python train.py --n_layer=20 --d_model=192 --n_head=4 --n_kv_head=4 --head_dim=64 --d_mlp=1536 --vocab_size=3172 --activation="gelu" --norm="layernorm" --norm_place="pre" --norm_eps=1e-05 --positions="rope" --rope_base=6480.0 --rope_fraction=0.25 --qk_norm=true --attn_scale=0.125 --bias="all" --tie_embeddings=false --parallel_block=true --init="trunc" --init_std_qkv=0.0201 --init_std_o=0.00275 --init_std_up=0.0201 --init_std_down=0.00112 --optimizer="soap_variant" --lr=0.00452 --beta1=0.95 --beta2=0.95 --weight_decay=0.06 --lr_head=0.0461 --grad_clip=0.5 --warmup_steps=54 --schedule="wsd" --decay_fraction=0.71 --decay_shape="cos" --final_lr_fraction=0.02 --batch_tokens=262144 --seq_len=256 --doc_mask=true --train_tokens=1231000000 --steps=4696 --dataset="wikipedia_en"
Each number is 128 + 24 x the weight over its row's rms, rounded and kept within 0 to 255. Layers, rows and columns count from 0. Numbers have three digits each. The size before them is the row's rms in percent of the matrix's.

# layer 10 attention query, 256x192, rms 0.191, rows 247-255, columns 0-191
098:108110156146120162143138117139130131115168120126124129120130096092117139148114152115131125149152097154138113109106110171135177117129104101122143138090128114148143142129118165142137157084096115125108141141136169096128093135108142144103142134145118132106133118124126102125154164143112165131140142122108113135132127156157112158132121107109117130137127154105144137153097100159132131101113124122070131123135153181150104143118100069079116129134156155149116126081087121157136167064160106108158111114058206129172121116148118127096078142090139096121161128134173102142123103116078137167
103:091150139126132157124157142161169139152147118112150092160148176155118128148132123097127128106092110029132107148136120092119122160126127139179127127132128099130167130124116155126177149133148138126144146108092143133123108141133139111133114088132142136140145099108156170119086087111140117137094123110140086103121137115095154112107127141107151134138162127128152106123170134179089097134113122118142116127104113128125151134166073126153165137132127141120104127131142133104164082182129123121121152143118125140135127095061051150125114124119118115107112133122099151154130083137178117148
104:172107148103091122105185136153127134123092150130101118123152106159087136095139115128082162068131112095108134104137098118115140084087132138159146128138115149134096109132134137106160195106124127131125130118136169116115159153134133103086161167169123121133156143135106131122182108125091093091131160091091138083136128140152109120121104128157171099113092142135131126141151129110121110087145113114148142129130182117121111135132135140104117152148148130171139118108156144125092121166122176112138154141149097130095150164147123095130131145125168134154137103152141121142083157147095128171
098:108093090116119132172086120163148147151095116170173125115162098139137151112163091143118082181113094103129134120149144156108148168132084125145091148156130141165126135169140097141129108150121136119096126109119115135161123128100106133113118126118153161158122127156145119105134133119139183138135114102118148105155107126138116146116145108146172106171143108132167089175156116158147168128121125101125107124102131099118150119157129192133125145140140140125109126091126094131113126166141131181109144131186144132139131189104087139131146115150131130158071117106083091145125141109115118115
103:144076078130110097121138126144079153140145155094119136141133143107143141160106129160131104116069136139161158096123135155148118104126141113112096136161127078124097186189113134126124197080118114123112126145117153124111144137125113140127125115115113052123160134115112115191154104107149115160108121121119155173149139147146128162128106133140096119111136147119123128129139145112145172136130175106141141133138097126167164159127138108156142140132120162112106131116114072145114141095104123092125098154076145123134118151092141158143162093173145112120107119140095141127157112145124117129
101:101150181148124170126136101133131141146152098109102177093169145132144112132112134105127156097140169168129073135156080115123121134128147082107151085123110139103178111185163144160123116129160146121150108136128145122143120112146195163114113141125119157108116081121098121138094144116121149138115151186122134109131137143127157132103110112128125160115131144116137146139159119105129096133156138143139114117095101118141110143096115107103111126114158123123131142127127125111114117117144075109149094166117106169107117107127089131125105149126093122109154142200059157157126119121126084161
101:187162162142107083168146167102091138109135119160123139091178082144126143128127117121087153108155146164129122110105104166121108108165169152109124198154125161160173126135139096090123090097117145125120154147172136130163113122156152139135142110155099133099108131158098155129128122094130136120125159117144114175151159109131109145134121161153148134116160121116102121138128135151127135123120090108104118105134149146128153123104123157117112174099116144141137072076120144110095098148112107109154158088136094144118151115097118127098099107115152151117104109137133131102141107128099110169
103:125143128128118150102144141137109116130105144106127068112084106127138125077133142148155104110130103141131100168182144109144116138112108140148104110093105132165148133121153115106160136079131091119136136150145108098140114123128141121117105112135119049157132141116125099129096184104144124138129111168127084136133123124131105104140105144151153175163202139122132170094157084115136110158189119096143130154138095131108144122083118127106098108127128124158096149117105113127137137136149116127134148168140153117183113076146100128137103112158157141125138111106101131147163167104138149172
106:192182129171136175137133083137143127133140098104168122106135100148076132110134144109116151109132142103111151107127102136111155098100094099144156088141152135119098092120145134120125142159114123152126135153129147175123145114146165148147127126119134119130164113134147123123127185085099117133144149142099116154083110156152183149136171131085155105126158117150090058126120102112115098108132106111141153100116163119136133191124102159117124108160108137112133149117156139105122115131113140161112169117107151130109118123131118143123167110140147119167107081080122148137147133081135103144
# layer 10 attention key, 256x192, rms 0.175, rows 247-255, columns 0-191
105:143130142136113128154132126139077144108082119114143116162130120129164118131141112106163094113130129119186143148188112148069143128161137143115146137148079172166136127197121115107111138133157098109108149153124119139146133145133134099148116093137176138110143102118120133141133089127111115102130167152137128146115159155137136120089121120132118104081142142120113103131122133119096121122112134069146071134111131102160130115167086080093156128130110107086147112150180125171116110114135137161116129152122104147118097121104158165133138158138096167075131129170099089090133118123121137146
107:165112142148122096100151158147148156124157129149090156103105106160150098114129135139110109124125159116155130121096151115145108148154077134099133105097096161115078132119137164123129133127141110146144120150144171124140141163117110134127126144122152161123125180120112076136148145137086119146142097094138117104130130123127080121159113139174080127131063117124130148130109163084167128098101095164128087152132158116076112103134093110108150131145114118110126179122161133143102141082143126141096126148074122161072117131127166145094125144135163150189118146126122120114114120130134128110
109:121133109140126135109123122155098108141148113129145122100131178161127162146129165112171088159181140173139161142141153109108120144151154171092135126133126138103116123134106137125159109136092173157150124151105101102093090122160159110114143126136158145165086087176129140152141105136142134116080116089132169132166116132121154170103100103126107106182121086158111126118120102098104110112123110157096116159178121124084142110120133132094092102121110147108121141113165125135163158120144122142130140126146140117141103130082123102175082139131165093163123107107137143168150109107124155135
111:101099105147098122106116128131113112157119114155102113119108145107078108103131178121117138151120133116119128125134131141114130106150137104092117132109140128113143121112104128106098143143130106168172063095119102142106137138124147181117098174160123110119152149093126134088117166073149102122108114132149128114073114110128100174175091168109156081137125144141123124135107110106192109156134152173124105155101133148135174112108159120131124114140120091110154128113148142086134129147111113105152142095099115150139120166205113123134123149157118098157144131140187125152146102141114136151
105:116153172104090122155115111109177147119131089123126108106177137160119121108148078147103127135159160169117093114120106123106138084139167132183158124148105082128098061085153111144116109159141144119132095121105128111147136124136138115149144130148182136150160143142120129113144080137110144118133137161146095097089149141099120150149161088119139088119117138142151125189156091151139094112135126149161084099103130102162149149109126135142172116115113149140107116174115165147105135139138158142141166108119129120129122124109123136107113118130111136149172142095139135132077096116115122163
102:147103118124136110120087103111136142169094126097130167139113114142155119130093120144072151126103120094138141115166100115128126091094121124129136140170130131156099146133138110110107157130148169095095131178123184091114139120168081098090111126142152144099147118126160121096142160118114142130116148161093165136111163136094141080142171161119081161110111099097115140108117124130131146138134110098120151150132158095109151138109101110119121160107134121117157192123130087127123099103111133167102120145125151069132129158139150165128155167104155119089145117125131078112127112152108102115
103:124125116114140142181149133136154143179130174150159132119138154124161199123123122150188100129114115125139135138180121153164145137093133110103156119120129145116095158143121124102120147134117081063113123095120141092165169144154116148126131130140077122191105135151113145133151147100128095150118094129115151125139121103145119150122098112129125113123120132113074124106144093141097139115092141127147116145144145130121165159143173160092103156125126129146110128186103124158161118164101110163142145111117129101152137127111120135137141099168149080119151161122105142155148090153094133094
106:127114182131141140106104150153119127120117111140141138058131142104099113132146106146096125129117114110101099094155122106137129115197169139134110123100129152083131170152114154142108148089110116095097119117067138147111124101115155111131120130147108110115122144164143109088114093149091149114097125123132153093149157129120128076128149136148098159155085112088127128181124119119161150124109158153172113149136145130110146142079119139134136143081155115119129147137152139081125101110120106164142153115139110109124132097136150123180139150106173171112137167153098173108093148139104139126
108:110124100102153112116112085115111123138198146137161115122115123142166151148120088154181132129143113144074140106107078119124148140127125150088099140107109131106092164164138061120108138110120126144144118138128089136107113134160121174140121115121162162138131141155097133159135107090136172140121109131201130111150096149155139111117138150096154093112100108106168159108126114108179117137114145122131114149148171145154114118126079096110158106159162125127090144105089097094107151121095128126123126151143138108144120120157119098138110148118164129162077129149102122120117149150131135146
# layer 10 attention value, 256x192, rms 0.133, rows 192-199, columns 0-191
088:120100135148098121166100150125128146101132098106153149095140125132100148092120131119117143088082142165102115123141113137149115156154116138126132170106135147119138159132109125115134171113132132135124174167111142138151142153125153061123113170169080140140116156116133130142127134136174153109132119088129132132141095153171145166128135141146096112119128106096132200120193123119141116107112113194127123122047169153090167079104125109132138122125127128110122136109125145121124118162084147153120127111129121113144146123114136124122123149072115164126129152112084135144111084153101156111
080:135122101131115132087110137143099129167136041137129096126131105175127134140131135110087148107114165113081110133182141134145134142108136178108132111121150081149141122113093102105134116127151159156107141135112142101150152126153163141132134163086153101116111130151115119125166130157131109152106129136082131173135151121123164129159148108157173057139101153116135109123114192117119167133149133132132095130161135120130145147115109086128133135121171133115124131124107151113095160140101110120092157149106110100158114122111133181129161153152107103133129088151152120065120112125114147133
101:128118154174144109124141126086169131111104151129118148143092108141166141138106117116135103131114118132127145089114111116108163106151147118080144135125166167116127138147131110128109144128118138147115128144088067158127075161099130113092158146152156087171156113176172135110127109142145109117112125142097076171122124104152111073150144148129129110109110094141115159194122109120156155132145142110131125151142097147141107120126107093127120137070106123145106140162124111139126122132096133108139134153145157177167143171129134083137143075088121163085113128150131100154092140140126110111
088:116086128171061135153117132187178141156149118127159127186128127146175140079132119122092090126131132184116154148117121102057132132105114145137095118131151133114147170132131127151147142135136139140126153131122135096141141148121106081151098162125137139149132112130116105135078113124169125088104155144138149080097169140109139136149117185142107084111105123115154128100116154126094107143118156124118148120096127153126105132142131113123121132102130173124102143153122095098116176106128143125091104125119148127128129147065135112152143171123094121108130119089126151147136143118122174115
083:126149088099159146116110102144138126130128104161138133145124111160076133120100139051107157106105152096107139146161125125114092124135129136159132145140109117150116110071136155115130118141151146167123139112179134125149141072179144151115143150104120138131107152112137112151134169139161092113159132151145145150125144113129103126133159110156141164126117144191133097127106161144136139116151087157113147115178115127109128128118113155136160107156133103092187129125131131140083137157125145158120131148155103072161098104164136127122136111154149150102104065131106110108093127113160088134
112:127136132144134115111109104182163116150139154164072136161117126129111131143120146032162122132119169116102156141126113111131093109154121089143130159127134085108124160123154069130122107099102111150136151147142120196125155095121141107157110104120139114103155141115154070135158122142127132121130134162124140124094135131128140145102169141100109127124179157089131123148090125139129132108102107087132114124116104141080142126141115124146145116126113180087137149192156130166158124166101102154082106151123114108138133105117124145113152138117187138116138117108103147132128127111142118138
098:154113129118169124158147095128118167128068101163074067125143118114137154145151150136093143121124127136130173169134097141112178099091137110144127157136096145151137097220099153164100151149144119120113092149122117113127135131117123138127125136104141142135140151122138143112132101133112144163166134127091163133113141137117129095068133134148118124129117143099144147111171131101138108134123108102098173112120130140129144164125150120081116129154142160122123135142163150133106095146163128104157150111121144171086173143115119151129166125114105071110110106087151145080129137110128144108
088:095103165182127166139115164090114119112132163106142163135112153152119096110148125172138129130130099091134127138130149095165114156107110158113143151123136116155140142121129131169160175103115157136147127149149129122141159151118082143132127115174101132133121110137090188128160124121124081159155109101142098139132077158167151125106095135119144113161153144093124134147119135066144110128107173119110104125100152120136148102151127126127129132154171122143097117129122114124141107110115172131112133124154073129089149110128118099130084147143080119150150171107098125133114112144069174099
# layer 10 attention output (transposed), 256x192, rms 0.122, rows 192-199, columns 0-191
088:158160117130127145082144165157106120132147094090116099132120116147130143156149158100126118155173080115169128161133146114112097129133135133097109139121149093098124152122126120138146098115116109114152125113091131107129146138114132171074120111130135124108145120153105103112086198080111138137118161150103084128121156080089136184140135120164162131169173127117132118099090116107167121128115135125115144101166134111120080126080141124088134111096092108128123123120113114130126134094113102113132152138125127185180100100130133168122122118170150119128135125132129113127075145083116160128
081:105108105168160146131177184139130119123112138128113118124125104118148147137119170140136139124166163092135146138104150139122148130163127065150136147155134132103133114119154098147163163174172122137172153104130172139158117139142170142142127112159132146091078094121115133140146107126145126103147151159125109123146105116092110113090094157121151109141155134160161130145106112099138165088192101149118072200142136169136115116146121154135116133137135152129139135125141127109157117151131107128077165105139098135117114119138077135125119114134154140100128150124147149129187132131144107078
101:138166105123102086122145117145101148133133133118123151134128140107129114096134096122157131136111134150160085161157083150104075109095084136089102128129086086137125136137087118129126133145150138118137125124167124096095110137108163141126077133149121132155123161142157172100138093166167150158118130136130124105104075133126121161150207165096107185145131119147115098100158153152112102097127119153135152100141155152132146127146139101096092129120166156148154117127138150133092138142108127161127170124135109150117105101136153121156113078119121107143139168109115163099148119109137139085
088:070091065095090104128128169111129108073107171134128119126070114154170137139133139136171146098150104114114124167095126116152113126167113086133122115151133119127159177138131124103146154124123148161166136106103123131132119122119139160155114126120118114141131171125154147133142088128147140132120123159168092125135090089121147100103190159112126098146163162118129142116110114150128135108126167111152130096151150094175090112093115119139118153125130141136122128134099113143122138141117157094105171102135121157161099139146111112185085096144114171136138137145114104135147125079142127113
085:123107134152131133108161148122144101173102134094146115113140140145131136143118196093134098140145128135135146124077143141150135128141118123157164136126129132130112082064129145105100139170128129092141130095122138158164140102109117100147118120147148157107075127128079132133139097137184122122104159137098124159172129164139107100135096148125186169140098133132160135136117086070154138135162123152173082188108165126149147165125107153108169115116150099146147144135144138166157130117129100103113102139149122124101099134137101178098136139128134111148120131144169119143155136114122111123
106:150068133119138083093130145119133153137127153129169135094131110138206127107134109131142141141144130188153127130154100147165097149104151094156152157153089162118116121100147139084141096151123100117100117128138132129123144114129136109128134136123161120161118162119141138142081125115112169179144114108125113156145097122159151154100090141105121147094111119110117139115115080133133112097125116128186147121112131122142144141128128127142067163112154118129126113151164142202145092105161124122124134111173147158119124148177116154119134091146135161132173130149151157109147130126152084142
096:140101134127134122130126106152094147108142130142115161140170144102154132107128087115136131140084131103076134120148138100148148104127102152100176168147151128137123108117127130119168151153106124097103149139103123155147142114099143078167117135145144113114129080086117129146124109137099095119141118106122142115139114080148089144176127110140090145108105137141068152117104135128092123097092170155140136125117057105096117095180129113162113163126149149095091139130141149078100144151101130115116130068088093166095117148114120140097136155105103142148121127127090128087135123133124118128
094:130143112120123196099112111129116135154172094132095105107078141127117119147114119151140120118106151141083119131176115122118162145112147116114094113139145137090129143118140145151123101081140128098096095126113117153117126175156152146108164118116090119121143124098126107141100186099085146109151144122133096108128142110141129160130130088105115097194090116104113111113142124142152098097120101101088153083133139102074083120108145105147121097102111107138127111102081118116134135138147137156107133174125141163129163129123132129143109146085140135056131134109116154103083121118147131160